Each number is 128 + 32 x the weight over the matrix's rms, rounded and kept within 0 to 255. Layers, rows and columns count from 0. Numbers have three digits each.

# layer 10 MLP down (transposed), 320x64, rms 0.107, rows 69-175, columns 0-63
125144119141122112124133120112129143124120126123127135112105147138115147118118143124124111124147107154139140121130134102142142123133135117117125143157117125123120139137140124118133108138128136
096171130139162161117133115130146148125081138100152127113209192134152102074135114139148084121159121139149087113101110119119113129143135100147117123101089116119092160153162077159119138108159129
090148141099131125128255031215125078147173206050162066095143106149095198132145157111067117134167134112176167138087156125180124143094115137091119096157205127146062141223112000129074097147146058
140173134155079120103149109074114096130044156063063094103083193116129150143110196150167152135177084064208085160155098172120158135086136164150170174077134102065109116157115154092119107126252174
023146114202102091132076151123116065156181117168130109084174172054068186076117150101147128111127154189139091141137145114196075107109139140135121133201153188109046167170176112162099116078121140
058094089154086151166211129135131111115113120158147044156154113140143142127150118142075142126172112087159208143165143125125105135132121215073061135142074084111169089177151109159083065165127131
189109142181135151130073181168118159147105121082115135139155128108102145100147140126144121113104092154151155157069167156174124106087127150127057136112154074154076160153063115124133147128121094
078174163205150128158162116117152153085074128128121161078053095122030178136105124069190090101137051140129185140111105147159210122152128171163107091123159084123132070156150099107180083182130150
000137136225133043232159127028191055156125163115093165082125136023070168171174180109092073115175127132118141101125128174146119123145118182153146121112118076110150085107140141179180117226123093
109138166138140149196084088144136146130138135125130148122108107109124126123151138128147091100089087161119160104100192107137158077067102150105148137122125106151095153157149129129146158129144084
106147152082153133135133118131035091132122131128157062116122143136137145168154107182128185140126118177140103149123141179181124085120104136119099147148089146112124093144126056139112085185104142
112123107087167101154101136140089100140189147148106075155047151126108151115082154164157089140135108154132131125131101102121110091153070207171136125110106145147128202084170099102151095188148168
127137141148105067093160120148169112170093113129113053139136120119100089067135108137124093189123132156131177170182101097107165101145123115158121051150187139080184108125160105156168153110090152
159132109162180122164133161096100107158176138147150100105041117125129172082141158056101165147104150139157117083157174173194177112154117137095093116135101100117228139095098088129089065166103074
098072169130139112079146139097093186113222144155106132095134130210099097126105129105132178178104141166139099165150123161136107135155082109177088182167115142158156070137177056043138099082095121
076127159148140147134158140090098172160111137115107084135082123149082199127129131067121133108099133174110121141142149156162126188103116149149116071173093179107142154074135093153093134127131122
108137134125122127120112119143123130126134127123134136122113136138117132121124131123148119139140123136121123118126128133123146125130120113132132142142127131115125131150137116128125121135125129
128178150101169156098140087108146121129114133098100117089114159091132178134093123143099167144126076158159165106139153154115082116120114093143160129116063131141139149120168133128136102149152112
170190096137056163112097198110094148088152113106126113119140150085114081170100167044172145150165172131126132133141109089098149111093128101119162123134108119146096084217148106111137113237137133
134143082130107100158224171102095131142105094078174202099131157151114125065146105157118149182103175208110128084120094146161152139119111130173115137145117161059100106074122117113113088150078181
124080130193029139126108137084112141141090128119173112174183116137069118032081092108161171103199146191126118141107157133154132130092165143150134139082170154122235137109090100142095138101141096
147115142047122207109117134064115165142104108052168147142137145127112097108104114085151139097096062176123128161146145190153127154131157117108143114127116128060238125193142139089131076152096160
137125195150139122112159157093150079157119145168064122114112134152106127127128123147122084114102113126107151157177115119138142171101179141185169126180092082091094048108157073115118106147176107
126115091198120158140131111154149155154167129127151152091124075044152133075156112124079112169086097141075129114113116110176087162141114131139165112125132082180211123111138194071132179055097180
228140062184157131098066093144138125170047111117085148122137169133141112162121115127097123157128111120210080069190106113158166114193085119158095103093094093133176119184158104193115134163082112
179161119000184121139110133173139109152171115113127171148085063168184091134102072150165143134052131104129155118100073149255126105133133099096133154128132143145126158094153121067113072123164141
155107123110078090096114174099099104129073099103148139101116146096066127158094148180149130230176065153107059176132110144144146138189177124124145159112109176122071094153114126148165112162171150
128132097159129152154100124115107088107119157201098196091098152162098109101093136095137109152134080090133132143245064131149176155122156100215122132138128080109137091077111129130123154152076177
125148142134115118110118109125120106068093133126122223110093127179121158151133160143171140102118139161188093128164086185138113121098111101149101125115130115124054097133137140167139113134105139
072157143138095116144140052104134073160138170176080118064129109124150141103093128152165174159185102156124105147200137185171143182116119061133134183108077094047168150144115092194099109072168091
096109161157132053089139159074132099152086150026141174157164171153100137105121130105098088110199055120156117118110228135124111046101162141122149129140175119112220132117163144143144131104133145
067195101160113161156133107097051124095146143143165121106102153114171204080105074116149146131137178142140145076157123141050155101161128168127103131092160187096151072119110112213115110112133077
130122124079140159125122137138176116154143099121102108143095176087107153147073107108122103191159072103108118158141202080152155043133129192110188129112105120161121130173213119127170111098108082
174115117108100195127082117165148126103125142116122114126136101137107081109123060109162176113107091087189111175134104110095097128197076190101152118128168141155115150171121110081149179157162130
150175107132088114155160151130135160124161154104150119142076164128136112101093116120123132156097127143109123145201150116151086147140153128119149179066076134105123102130135103154105075104111123
164152166155177132154108081147106104141149176108122098151126086101124147162033159174196171178088036142100149141196113123185176105134098119130114142047193047123089098116103100178089088107169120
144144133106172128143146110141096109101151085166087117132092066170121115073137187078134053089131141156190144119091107184060107106122148155137115132148141163128245140125074105231161138167130065
066123078090145129110120107170122177081114142118176238165079125118139147084155159171140161146174166117134122137047094122162186167141130115114167172114080150090045111093128126169105101149070112
189155148143199087144102154145096152121047131131086080180136163167060040138092065113180150141136133098202163049094064118152146160204134139106118087144243123136108105141128034138133153141111099
120135150115109224168135036115057137051122078147161088120109178105089181123148057172145198142165165113137141115151146103087167181163101139108093115124047084085111106186110140189158192093102135
101152095122090119155113113094163150121152087115137110138121115147095142144129074157159108145115093152141141149146137136143157101110151117158097147148113102154102151126115161146103135124160109
112138130120126128126123122134117129126128136125130132127116132134122129121127129121132127128144118130127129120129124127127144128129133120137133142140129127125120124138128124129127120134123133
097038128154095133195089116127109161156049087117163114173181147078096160154061119118159171118084115102095173116131128180210033120118137118079093063139124209163119154134153106231156143139119133
102105150108150115150211110195122134114116169061055123082119083150135127174090098090128226110123116089082160132140089146176154148118118133170150122140114146068162114119073137138147139149131143
133134114104124094140127098104116156131139137113132152082120132152107113137110158078164137137177095159114121136138106154124111126122137113139140147107139148103148128157149144108144104088104183
088142107172135152126119116110114150109160152107088161113109131148133077091125102094176080129123127137131112164187123089131221133119128127119104192159121083136124108127177087158123110167139104
123154161155082155117089133156041248071096143061113159128081090148038149088075093148162179072098061134185157153082117106147203108181106165116134160166099095177133095150149167090121177151124156
162088120113142128147154133114181110126124158157098075167191120118132120145102122130095192099118106049129101166123090150108141121138127123183049120134177095111157149152113150084150136126100146
093077198194200136160090171098139162108078153093162151119073104113096116122123175107112071148181149153134196128143162125098094132032144085162140068151113090170095174091198120090115078128138157
121135097142159053088150090149152102172150160145127117130126129145151124128118173091131167122122139149059122080187166117138088104075131119118163137100143136117129137115155128126142155114128101
134152144084105128097099162196129089128178127029030150154169129148135149205128118134126106074070137076116144121074145106165123083135134131105133103118072182132137211143099087120215155161159142
225087167065142170074145135174136141090154152176133084112091076135167174086151192073110089150063174153109235101094100146113097153100138077117094171081169151100000177153172120143099154086170120
042138108136121164127104093129175141121090140135092048127133116152112103183103128091144149050169118181112164066096124136186129146157136107122113135150152091184141199074160185165095102107120177
129154156165095117122089107109092113115160123103134137101109122139109136120115127088148143116146149116123168140115125138146161102124130123140148167154168138142128094127140134157087077168112121
103170151117194123168129130161092183103125084143122107118080125160081119164027203102139102133117111164178181128166074121110127128136169077136128202127117095140115134162143112095129053114158073
127105133124127143085159127135153139091153175120112100136126084129126121099119124088114050071076122137140159109149188169138129080111113140111169097189124162107150113119214077136199158159152100
182139091007085152037121193141115176208111116141067109097130182183135102111152097130135146106127155175184148188110066131173124153101136094089147138117136168115128120135104147088149093108117144
060151162131116125120091081128064147083155102149084148087070099169085139096140107127136124113141140111128153170090099137132123105150099130167162134150113159176177128139153132164159182100156131
142177168096197094112140165128163122120107101139101200116135147178133146075097086183161123147073159124057150168119109091146130091153069077118173118179090137116107142098117135065126167093088204
141121125134130136131122131126125117122135131124132124125129115137137129137127125126125135125121137110122126139133132144118122123129126143120123130119148133116135124121118142119135142124112131
146068054213177129136138157119124107130169184042118127101197171164106126133131074134132104138138155101112115107148163074124165106110183146149080158177098075118116160196084090173072125094096121
144131150168122075112114123160128146182135157131150073093167140097132124085122135116124122104122096113141153122194131097148123175125139147121091131138154151162082135115131138111029138161083127
187090111107072113136123150125129132169123158074127136122184111138148122080155101116151129140115132124130153119041095103161155130112148094092167109169185156172132134141102108103086152123140147
155146139160067135100147143145142118126108164092110131086081143136133150107140112122138128105125098138128128113136123117122125150140148136130165149157120136094116104165110143112159132116124122
161159142156083095109153165055123099150194153122127108126070199092169172100151110093124100202121204121112107098117087121135125156174142129103162120073131099113095160129088108140118134145130145
160076101135139085084162127108070140137152097043130101155071126148098162111146123142155105109129149166138101118117147129195128101144140121204165125167209126121077096165079094147168084087185148
138104104133080136145142099130117154102124104050146129107116182134154123104131113095125116137138156134163145185114106081145082163155087122117148139133174116116104162226106136085102184103179147
154101158096104116151088063124127181115076162086089105140112082103076100107158145135129155117180048095222089163151100162132133154092155066144199117145249125070255173118178139136116037115119162
112137122192114106157137177081148120112068161104110086074175177181115105125102202131082091135135079178060120101101115117081154128124127149172169123123103139110138084139208093089145124239107203
084137093057130128141152166115104138085115133165110161086150130139151133088101141100157125132135195162147116103122113126153093108141128112111164123161111173099073154163123133168162153125055152
107122065168119128146114088137105128145122167118151050114070159119141157086180137125084128128136116138187208087210087132112176087116074110238145128135134064045162147160095040125164119185145168
194080158072159059098141134138108152191132105135132138108062043121156186168157154148172161084149125077172135137137041141127124117077151130086047183130119080117186161167077135194124113130119106
140147138105076085129153156148134083156125089128101110194184197076153117124164159120156133074080126155159124162192091130089122155038119104110139178114127083097117115107130136170118163157130117
101158147139094100135136112175135171162143125121107163164098111125147076102164198176126122151185102063146184146183161074084139157132060090164073155048086142130076177117130127192103100095065105
096115138121174159100080124152060120143162204072125163089159125155126128185113101152172135135106085132150064086197142135109124125127130100083165105170099125194076175114113158126119108090151135
137094137103156121066163130185183069108130146190102110194155152099173117101142139119119182130085130159128128090147132118154045122141096124086162123111105089118116185087143117114130147125142158
127125164162135130116102136193112103102058180111102121110122145146117116124114100150124149096118109085135100112144103154125155112131114163114092101124135121117189167190144083198118165125156102
141146105137085170131125120122069124129109129128118122097140124109119133113120118043139161144162139076129115142132093148134104157132159150164114156161135162158103108115094134132145133125141148
117186141103120068102113111140084101101107129121150196142146090148136144136115148130137142103131106099157121148143140166096137090141135131125096174108144108172110116120120121138145140131116168
137100134153173153116172080115128156131126152113147080151104123149112107108127134127129140138134115108075132199132107111104129188118133080111140108118146162146087093120135132069137207105142149
118125104156082093119089129112087149131127103057096168070159181118098152144147179084145165084157097131149149097117115173170107121126130094161130191157104148137159163162126146091172088164090090
152132149143136161106097166121120140104128119110136126094104136127148134136131147111144125110151114125138126129108122136141134106143106102127120132166131128116117120154182101111130137114099137
059114138096136141148092125139152141113125146153097106119111077164080137136151151094121095119140127169154185162136087127162118090126139119129147229123067115159096120112199084125140131144101142
130143096125130158107121152111170115138140105092130151106133144048147156166115115127114154144114092144098119122107167149118125140161070117103110083130091145117125164175173182098126121131143128
088080098141136108137165136120128047106170115100138109119171119139096134154074125143062109141126180133076156139148136144117153111138163174159128092144187147126122143116118075120128106130165151
134141108167130109124089109133141143174123135060093133134150200114127128102135119123091140122123102142127084133168155161107148124076162125190090132137139118127125118184129149080141134106103117
205092145109153092112098115111117113206140157127077152109169123178159135170183155127127105125072106150103121099130060095155110162136156123129154089085102156124155167096129095125111129134116147
029131221122115087214107084124159134113101157119165150219093128181128062179124156112139093119155133179125124086115123158163074150072095146161099139142194114038103128115175120121102149095110145
130141134181164160099088105149091185076112088155101192165105111128148151094115108095123158132146099148150102169148095078100142139164159185134162173178152099141051092115109091123111106158060112
121148110110160128100086127093092092174137172177130157168132112133132142150113155117160100165126147140148086121089124128109127099178083184068103136107172105162151193039110077125084213082164133
139166091089179110139115056167128142127130106115126141116113109094161139189120122176089109182110169101134113155103105165132152140185139128088125085170129097062137152132139145157091125137168049
132135128130142149094121097153090186155125137102168154163153109138153148109100126144112136129118128105136154145092127125115130052113111114108051147142144134143128070162117144085178145120135147
136150145153126116141101141148094147150127139118130138151129101090076132107124144110142134112104107150125131119117123103130146118136087083150146154155135073135125163128141153127128154130133123
131053223016119137123082128177060156097161172062061150107151126241151128197178109127157172110146108062133111163061060103255079134091136122081093098135079132138100155175177108130130161121165175
131157127125123116144128126116133138110117137113127137124139143129110124123114140120127090135145127148147132123107130109148136128128122106120121141139109118138117131126158120141135121137138117
220139136131080121087103133122056118123081107133120174183112106143122097155097187163099087143165166087123184136171130169112085180088122111142100086121130105161113147109118094161093167210060183
132137120126128121127104132104117131133113150118127141110120122126110158122128129131136141139151129116147119162112141120119133098135137127146117134152137127121111114124125121124148125138109136
138127213110067119137206135119124147133155086141081183104141105197170116220094131118124158148094132083144144105127010093163130137090116140140114194186151105078111108140075130120108092142110154
147070202124147074046164171139088158060145112111116170117106115149173147153132167177042123104173152131182055091145181139128143122124134118122092224072123111095107126104139111118179107189095102
153101081159122155168130137096166127130097136144124086132056094114122148113146154135153075147154129153175031141073147147114101138148147131145138127125145086094124085149128144166137151114138122
074102180170120097137065182132149058116161130152100182195116148078199130048112141018146113147119143051120108142167144189090144095149103139170147169118110100068085132158211069190122146221051114
129201113160207082124145141121079067132172115116177171119114125115194116063114125094129184131125161177102077168154136031095187132186178160094171136116146151111105070056143182104075086111091116
127140109102194153100083111101089134175130147135160080100100119088064128130192125118146148124112108088089134132112121093145120089169135143064202185175084130216141116134215157123155107094150108
133112145148143174111154151110134123119121117120139119109115100112166137136141107109152133136108136099127138108133155159124127142138106178085119091115150117121140115079120144137148154137110114
102126154116136118079139147168125166092105136136154147196059141123124121151133177099121136096100076136146151068136100103137154117154090127060150197113158067129145171118133130154106140144116118
101150142120049165181161116179166078126111083104105094217076091092131150134123152150137083139107110187112163110088152148061163143127142180170128068093200088067093150106200121129128133148102168
037176080164113127187108125111169139155092097141109134143141154108089173122107141117141120122134128133119159063107125101087090131123176116141177092148164191129101163163120109137119106132123132
# layer 10 MLP up, 320x64, rms 0.223, rows 70-176, columns 0-63
109116159118127107171118132119070099101168139160123123112113107131116129141173111120134159141132154096061189145154135123101129127107127140119159108126155130165144143138109172171128123111069136
166152120084087153091161034143126198135191181186136100115054134106081145181070146152062210129106126125170177094092178164153074153097136205053079105067197162077119169137124071160154190148149098
121039183122153145056143110147195102069124165105124139157131110179136080144065108101146173129128053099166119141117146137112061151103164158167120120156166098090186126154070118125127186097181161
214179105057110179116097087147099122150142132128095095126099106168131068119110032124162089079054119122167102077150139051121130111129143147076150047142121137135108163203134139127093129085180166
161140134101037120098131104075167101201155124149120166180150100105131129181099120127077128157134130080160202124140150113166075066209045136118176130096121106156115064118193175092152117186130135
131092104083124142112099179161133165105071110107107119116174122110143140154144167105126115065073123100114133188080146155201168160109153122130077150128143135137134145116133124130132200128075115
162154160096093167077134098157103152067109059059093111088121136169144149159095102089097163084096193102119153169146112142137050187156166160052163091069158103156109103130133074176144068159165137
177080087081082192056111032161053164109115115143120104158098107186194094128097083082162174118096095105102095107106096069114120108068145157110074139081105153111164179144118207119085178060148097
156125118123106175101093140129109088082147126131102138152170085116124121122091118103118121147142134111113151110118085163148123186128189105153117205078111136135136154142088139127139133132139216
094121133134096102124110070093178155153135156150129101140160057168137071100134175142107066115122164111140173089180125097120164121114163166118107131119159126161135162084147149093122198072116136
096109159145122146113145186157142125120179139121128078148111133136106092175084138096184114101084165107123158143117095053188147143130096128088109111086101114155101096092070096159120173081189177
156166133072144150125131148160118124212129057151124086123172105127134136116084113114099139112155147155163196157123128148138114074122087141123137075149211127122120186143126138085158158127095104
154203102105140124160100140108129159148130146148148141131215152174094120125123100120161140142084172071161101090120082198080067158076100205113106113132121131041171162202106186043118135103111118
183098163117090193130130130122107156079167113103123081214120087138144082203169070126135179118198090113083172112125087141102161102140142134081056148146169123172146130124178064113164152075102139
143096088042084115115116119192137154102138121133060116141129125099094086134137137133165150118141113080135113123111122124168092117128147162098150162103153172085097123114119127179146132128138176
124117126125125126138128129110118128116130140137113115132136131119126124137124120133120140122117134115130141139138116118141126125133133134133125132128127129143123129122127127132131136131145122
116110071144127102149149171104103129123183165145164132143131112138147132119150092116118101152147150091091083170134096097124158132124145153125073152119160147119118094109089125146136157108050187
173156051077081174111137184142103128098140110080130096165168122028081098146152119058140152140085170140123156081162089095107176093166128190140079082100143132197121141199162122143121148157129148
178140133161123139116204177087142065143090053105146137178157144129132134079065121199124121156048173161175132105094139189184117078184093161066132146170144101121129143110134104142126137146157122
141135210162117198168175134153125080113150103133128121149134105144146143192146088165057144113130156142127162088096164118097093161201160133111163099123138133147113113105119067096124150093118124
163164117131140184170178173072120199108133126118136116138108114154164126169134148162079154075124101090208158106104143140175146141178101184106155087176135140152188103195123117138135096108105152
173109090098125110151124166151122138176125130136101062143093094085116092113193136134191133106105137110096118133131179112125112122115067084091094137180124148151083176110090161195109109157106147
148204110091094149128125181129156130165136125148148147101123094109167145062197086197131151089163161055127166111158134161078068083122117106082144179170143141124137137213148181081152165091151126
158109108151132165106098089119115160042036124125103150162119149180118104128082158153092171153097089053134094086142126183107125116188115127140108099093118128108136124109155180167100161063114092
148164099117188131074067165175189108090114091098133132116177070167151052098136093085155133195070139136158141189103138232167132163118086107070105091142190117136163135091204093168146115131166181
138171165135099066085098114128114119156124065167115111129114182140115034116109136161089097064122126124102120094138190182049075096170141157110148143142133110073141196142145136157164169161147120
104142167131132104137137131190172096169161119147150157158172088109130095171090181117155134122132095152125136134057219152161118151116110172153190049120084149147211140146175140205110111163194179
090111089141134130126136170125112118222130145171141059151157148114081115136082108081052131130116088090103131086124135069142090172120142139089099119141153116123142124118119108128140115087152113
116080105168169140142163124172188140135140137162149164138181102189090141104120123116113143116115191107113173123059133107111147126167118181148147101121123154217116127055114155143160147183133154
156128204081088180076168136156144136119106017173165153165121141123171111067107122132156068114119154077129130150147130126144144084183171124090132138120147090142074115133176099164121150081114115
111097125128112106125086181148097104048136108128126131152225143118157117142122096105249145098128161039150108079110180128121081171133107143124127067146130120096157085142159097210171163144136148
178120135092106147075091147158143123149148078142175106157081097099161090196111139116167162123175092110180119144123125118097131073094215173167096155090075074166135133165109153134125133141105112
123144109163185132118188129084104111120145113160114127134130146046182144170144203145103065178105157148072168056127143136101145124141136079106107101125108126167114097094112096173099074105090136
140109122160127115097195139131118151151116147115161150140090106090131108110117102137127100093070139139111135111132139130113143138145164133076162098110104114142149116170124156138133161121134056
203072151102205135107145119177183139153120144100121127170081113197151100176121166112201122107154113113138089106168093126169152104130189191101095059086064091149137112141088112142065131147202171
176130170049084135150196129162122100094084142114128150161157120000129103085118082177128057127134102123096104093120129197165130132136109187150144143159201124113193142167142127186200171139152070
080150163104169159081080140111178162170023195145191105174124116153153104103150071230147166143169146147149143122115113189096081109131108123122114102111118084091151179129110130062133151156107124
172093103173097120088147193106119109087139126135139114159114106144160059073135129089156211102141151044174122138099109086143087206145169128080060121138122147165074095087058144136117167131133117
161203134153128145193192154155109067110134067165175094131156166132129179128177110127121110159080137000158137115104174176090135112129141169070214091142104095113172087177129124176143181152136100
097092132116140107130176153138139155144116191149106126130136123083146112120158155090134120121103127130068114115121139134115101139149134148124176124107134165130113087135172114138110171102104106
130129127127121128124125130120130122115125127131120126128129127125126126136125124130130124127117130124133132130129119126134124130133121135123125128129128125135123126127132130127128134137142119
157114116124181138091056081139190090071064095201115168159153159091145164181074086123111118136054151141114154026155043122132110077134113093082117128141163137161173168149127136110126117086158133
132139098167138125153165104151160206145130158151121118201148127142147135095151157155137156208059129123107138069118089134110092134078091199113071082060143121096133096208111121119145158164169157
151117142122107143154122134079117179144122139138145148086105111121130142130110172128152120110128118092142101140136105116120108136156175138104147112122131091100122157150113189121149143125133129
121109138128061142157130134177134130104145109114149142149094152135145107181198115110149166100134115131114086100181115157138123128156122185128063143108123080137126137181120137183125125148173111
109112077039154102137148111060182057164121097178137097105137195124149118160154100113096075202169178174133092140163138118068162153082149098175125114133169191070111108106097117158144078111115145
099139134131145127103145149132145124155121089137174175076101130115140159085152125129141113197150169157128100075150169122147134164126137128142199099121099164118154126057112132163142111107129131
121178099066093097096165134123154147127069167170154052140094152087167118119121127163150137136156087136161094155150168115188143161180086139133141118138050087145139121110087130118170153169221104
136122121032121154159127132115137118091138095110194158127134156121109134111110103164115100126151122100164125155153115132118151156133112112170135113104097153118152093129091123175115114148122160
103131129129132138075155159099166129044105075127134173120156107153153118255104102090192197104107107154158158092154076107117124005161114108106120040047121158061154132113113160079186121142168105
206126229121106169146149144160188105084143101188132088120085122076137142113196121106119167070140108182089183146118211149121110117206058155112105168055106107149084075161141145103085091129151110
130170135075139113106159155204120138171140114146140153191098154092146104149124145148165075163146106048131131140106100150125094125111075232138162107124152108145097120126122083171124156095107140
135154128115120155109197121139124131102161140155104106137140130122088140130096097134123151137135126129179149119098145141143138098132138154140128082117170148160130102106115116119127133110171151
113158131128153143127140195129156075156112139168126105190153103156110144081186101200103137122083070113113142056161144069160097152097060185049077162105092163126134134099149148197126104122175132
180159093081076149096135131102159142093139102123114107131156090093190148139134101087105087101104109086103123118105135170105133097139116088167079110189192091152111127113174098109121129147119076
091207146105088133118146059174177072125143126163187070105121120104133071072123180156196139098142128146074132089101168163105179086111111105058078083165079106073123172112158195117115160157121180
157131102101194126099136183098162124145131106123177093120136129125139152071117138124138122144125095090123108091178123113071141061134138098090090120141134116114118178144129082100151116091070082
143193189101094077080121118121095065126149100157138154095138125107167074102028097137139117120083122099170146109118168164154155176095117156085145094161129163101153099139101183188129220074090144
126134129126136126128143132138138137137126128128126131128136145122130130122130130132127129134138133148136123110123138116138128132132126123137132113131109125140127134127131117126120115126137125
171171212105147174118169121132112113084136065125103145122103056065152091146162086135084141110171132109084128078110160097135116153136161165185094137155145106081126158144190125119139135086158180
116131154053131140119100068075119074101081125136156111155134139104158130164120153148142162087129070123168176156120128134142069143128126114133149154151146093118127118073128186142123143114093125
076106139111158146121173148144134113119149092181111127144074130123082105114094115153083142124166125140131110175164178139085093123184114122170092156123099116102136140131090125144161116158067115
122136093112160109131098116099146126133155081167124144132147109111112087146133108134088118145141136139124148137134144105108105139122123114154107111110124130144140109100117119132068091148156119
198172093095127123198202139135149143070109071137110135149099059102114107150139161155142126146126132146126134120101089098138150090188168120131171094095093087126108150134178134069129111123142145
202159127123132141104150165129189086118079112186074092129137137074096064113181090131109089125097108131162143119184126126150110118162096156141115064169068122194151081112143083150054126134179146
111118115123117130149176114132155157176125131092114158156142101092172116153158123140141138088126127119140142123115096111174094164180129131127107130139146134091127122198077193067081213086179163
119164135108181147108124143188138128139182128175213049059099119157161149057144092122178150134114115169192088198212169160175089164144091148088050071147096102101214120180164174140045138069110099
059127158088121170070143105188162102117190103137157062123128137132089079166115109070188164112143126143162118117209048170066171137101165145069152085157102101150149159109143170112170175104107086
149166084104126156129157113113170135080112182125112116139136123155092121111111197147164117138096172147069125129109132130150111096219111103102123160163072123112112188139125161111127165157115123
141212105092177062117110156103144115138181084100163095145158099191101104158129161129156122147114127078118209158126176139129130148187001157160134115058104156175146146131170165098096217180174133
211152161114194126107163135110120079111206167116144057097080113141100134139145116186166098094086228136213150099156147126137052142124174135064032125118157068139108144140157110179189085102156069
137129149127115104114110197163107080140108114099107135170072111084158094118178135127204155133091115139056143127130121173045099136118091150104142165160086106186126163153137168138153123162091175
126159134090083090136108172226142186190137116151161138133102099128137143141070171145029146114101173083114185094136133126121079110093119107126150089096081128130139158161148093190142160162158072
165199114097132121118129105171134132120107141185122118091116121110086143138104100153104097173099153112128113082044203167110163123104066181066148122154201129129084173131113141091169116130126142
138125106129117126181131153110109153146138161098201113103121116143133166170146070165122114136158157099130122111166153155132188176134147150192086137169172182111171106138103168131170119112069155
150184162130132068158124170119113130107145087084105070148143107115176135138155125134118112097121146155127169125162143074196123144178116155143140187062109154094161136095103122120158150106143109
178141139122180145116096098149125135158147108155091136136136111123106147127149087177112111154100132186134125113133146099146127104148123120127123085115131111104126166124144138147115097075168125
163086159112145144135128105139090116103132111151074162112130110099120147117119123170184169130156131143172107127140160141115097077118132148100146131112124084132148167116112098125108127108154173
182114103097087115153143094125118153096071145145104129157151074133142106113093153141129129124154174108135158114082170105121133123060129137073163129093143113130108167154131094129177141094101157
152074160143127157111083163174099120171161084108102119128101131128152155157165188092103160101157154106139151164116153143152098161129089188124119117180144101148149173139103145166149081115126152
138120087113102123144145124108133109124127141138093151118137118119100126111102136164132129143128146123128110130131120139080097116094139151145142136109144149147120141107071129126104123134128119
104107180131125172112105127171118089128188133155119140150118084104087136165156145106108136116093121095118165156098109160155062122123130145099147164088111085124114094158138157142156116116124107
115118144132128089122137144125123115171174127165145111134143139194134131130161124146128118155173177113142157149178128130103110141085184135139158156121187139123138149077077132143148115107116137
174079148094110124127186109135122115156119147164144107137149126133102124154143121199177116128104067085132168115138158134168093092158025103170178071138095108171116166151200135083145135143132152
157106092091136095150122127131082075115104106197127126133094106128121122135130097110140118114152164077100157149123162105137170161134159109114104130138175133103134102107103149156108125110110112
121140134159167120110125099116110112179156071162142173176108120117151160154134120092112144101071161131091099144121076072126109168098140157087106134095101096173139109102136099069132170062156180
149104105140177140087082158100147165090133127115105153155126142141182073137161141132130082138123132144147129197127178038163158103187140169136206086092124103208155066078142146183176151158064143
143047118049112075129143128175144136128095171132109120121176152117065077148098189142121115087079141162146178145150147104111079183135139122142151119148113148171120115119191191184143165113200109
170174124139143122076138189160117101162118102140173176144170096124166141096110141112140136143066166102165089181136156087112163143191090081089058161082142163139119121113116115132082200110155176
139131141126177117154164109145098167160080115142102119107118087062166087138167088186106185095112116095173113111144129126112102163191114123122106128137129137116100095095138107147127095146122074
136121089123151065143160125104131100101152130155138089114147157133126070149138137137157089145151090145176113120129120117147109167119122116115174059112111135123125165066141133150088102094093089
100112132114093150084104127118149139112114067116169107119155128167095165137143127114121173164102152090130105156128144083083135138137113165129106100119160128149140106136140134124128122111117094
255170176058095107078098163183159103079155150060091193138066111164062112185106123127096100121173118112034102119071118159138188136138102136152094089097096108131208139021147097117180150144093219
123128144122131151108129145140113128114136142132131137139107116142117121124144126123117125119125124119121124139127138138122112123127136145135138131136156122127122121147105126145129145129115139
195119137093098134113137092119092103086151128148181169139116088113232114081153138158080083067193187126140095095107091119130127153175144145125170169107163115183105145171129121126172150171154123
127147115117113147127130123167124111158141160127150122125124128117117133099148140102143136131132125127122132133098123148154118131139129122120155102126122115135147131119133138147131137129141137
115114089088172142121098166190166142076082166150143088135101132196131096110098188146071077064161145178064144137150179157123128089144176101098143102073111089135132143141197107137137106132099130
137142191102096093157146114171167098076119087161099171090144138045170145146146183132081043110090148076214179147154145105180133082084147171129134110065143148117141138071078131107170204153201147
184157117065130061109159163213118117114165140137120170101157161157137145063141141121126155143135198089179094132088176124073147061110088128119157121144124126092154101102162123134147124099130120
169105108161207184093139145190160062213127131149164137126112116098164086143188123034102115136117101180117129137102114105125155154185114153078112125066102157109109156077200137153112173129160120
129144126141171171091122186162111106109160067211122102172179140078156124102137148112120180111069105172088143116101007122139125146200185123125139095148166116162164135112100119094060131125131153
139199128109071216094130094132150155111137081174122136139163151125062112097095112059104123163113137135161063134096158162108096113151079167090229121130127066145113069166136172136148152155121166
123144131080138110118191147147134177122131138166107132138161133143135118114129158138092144131171138162126113146123125121143134144139145098161141135161108146141151154135123123133126092128131166
143160055144109141148136148085102093091108092112092136057125085063203126187078101149146123092132139169151148112092107152098079128110078111154158092123090164104143066115124123108114161098081128
140189153130061144134167140150111148135104103168166174155128110106216100137156084188100166116117214111134120146152152091131065150156151152148099120117134075185122115088172038165114122170098125
108085150071127129133218127125093113167221141143155125147112104096090170077136115160134156080136171148152209144175154173129189126083120190124149097119113092127173123130062118105125161115145098
140041152103170137132222090135105145098081119137148125101101124120156075098065136160210142160064159144160130128137161078105141116124162095111160147167116128143107195083107106160143222093085102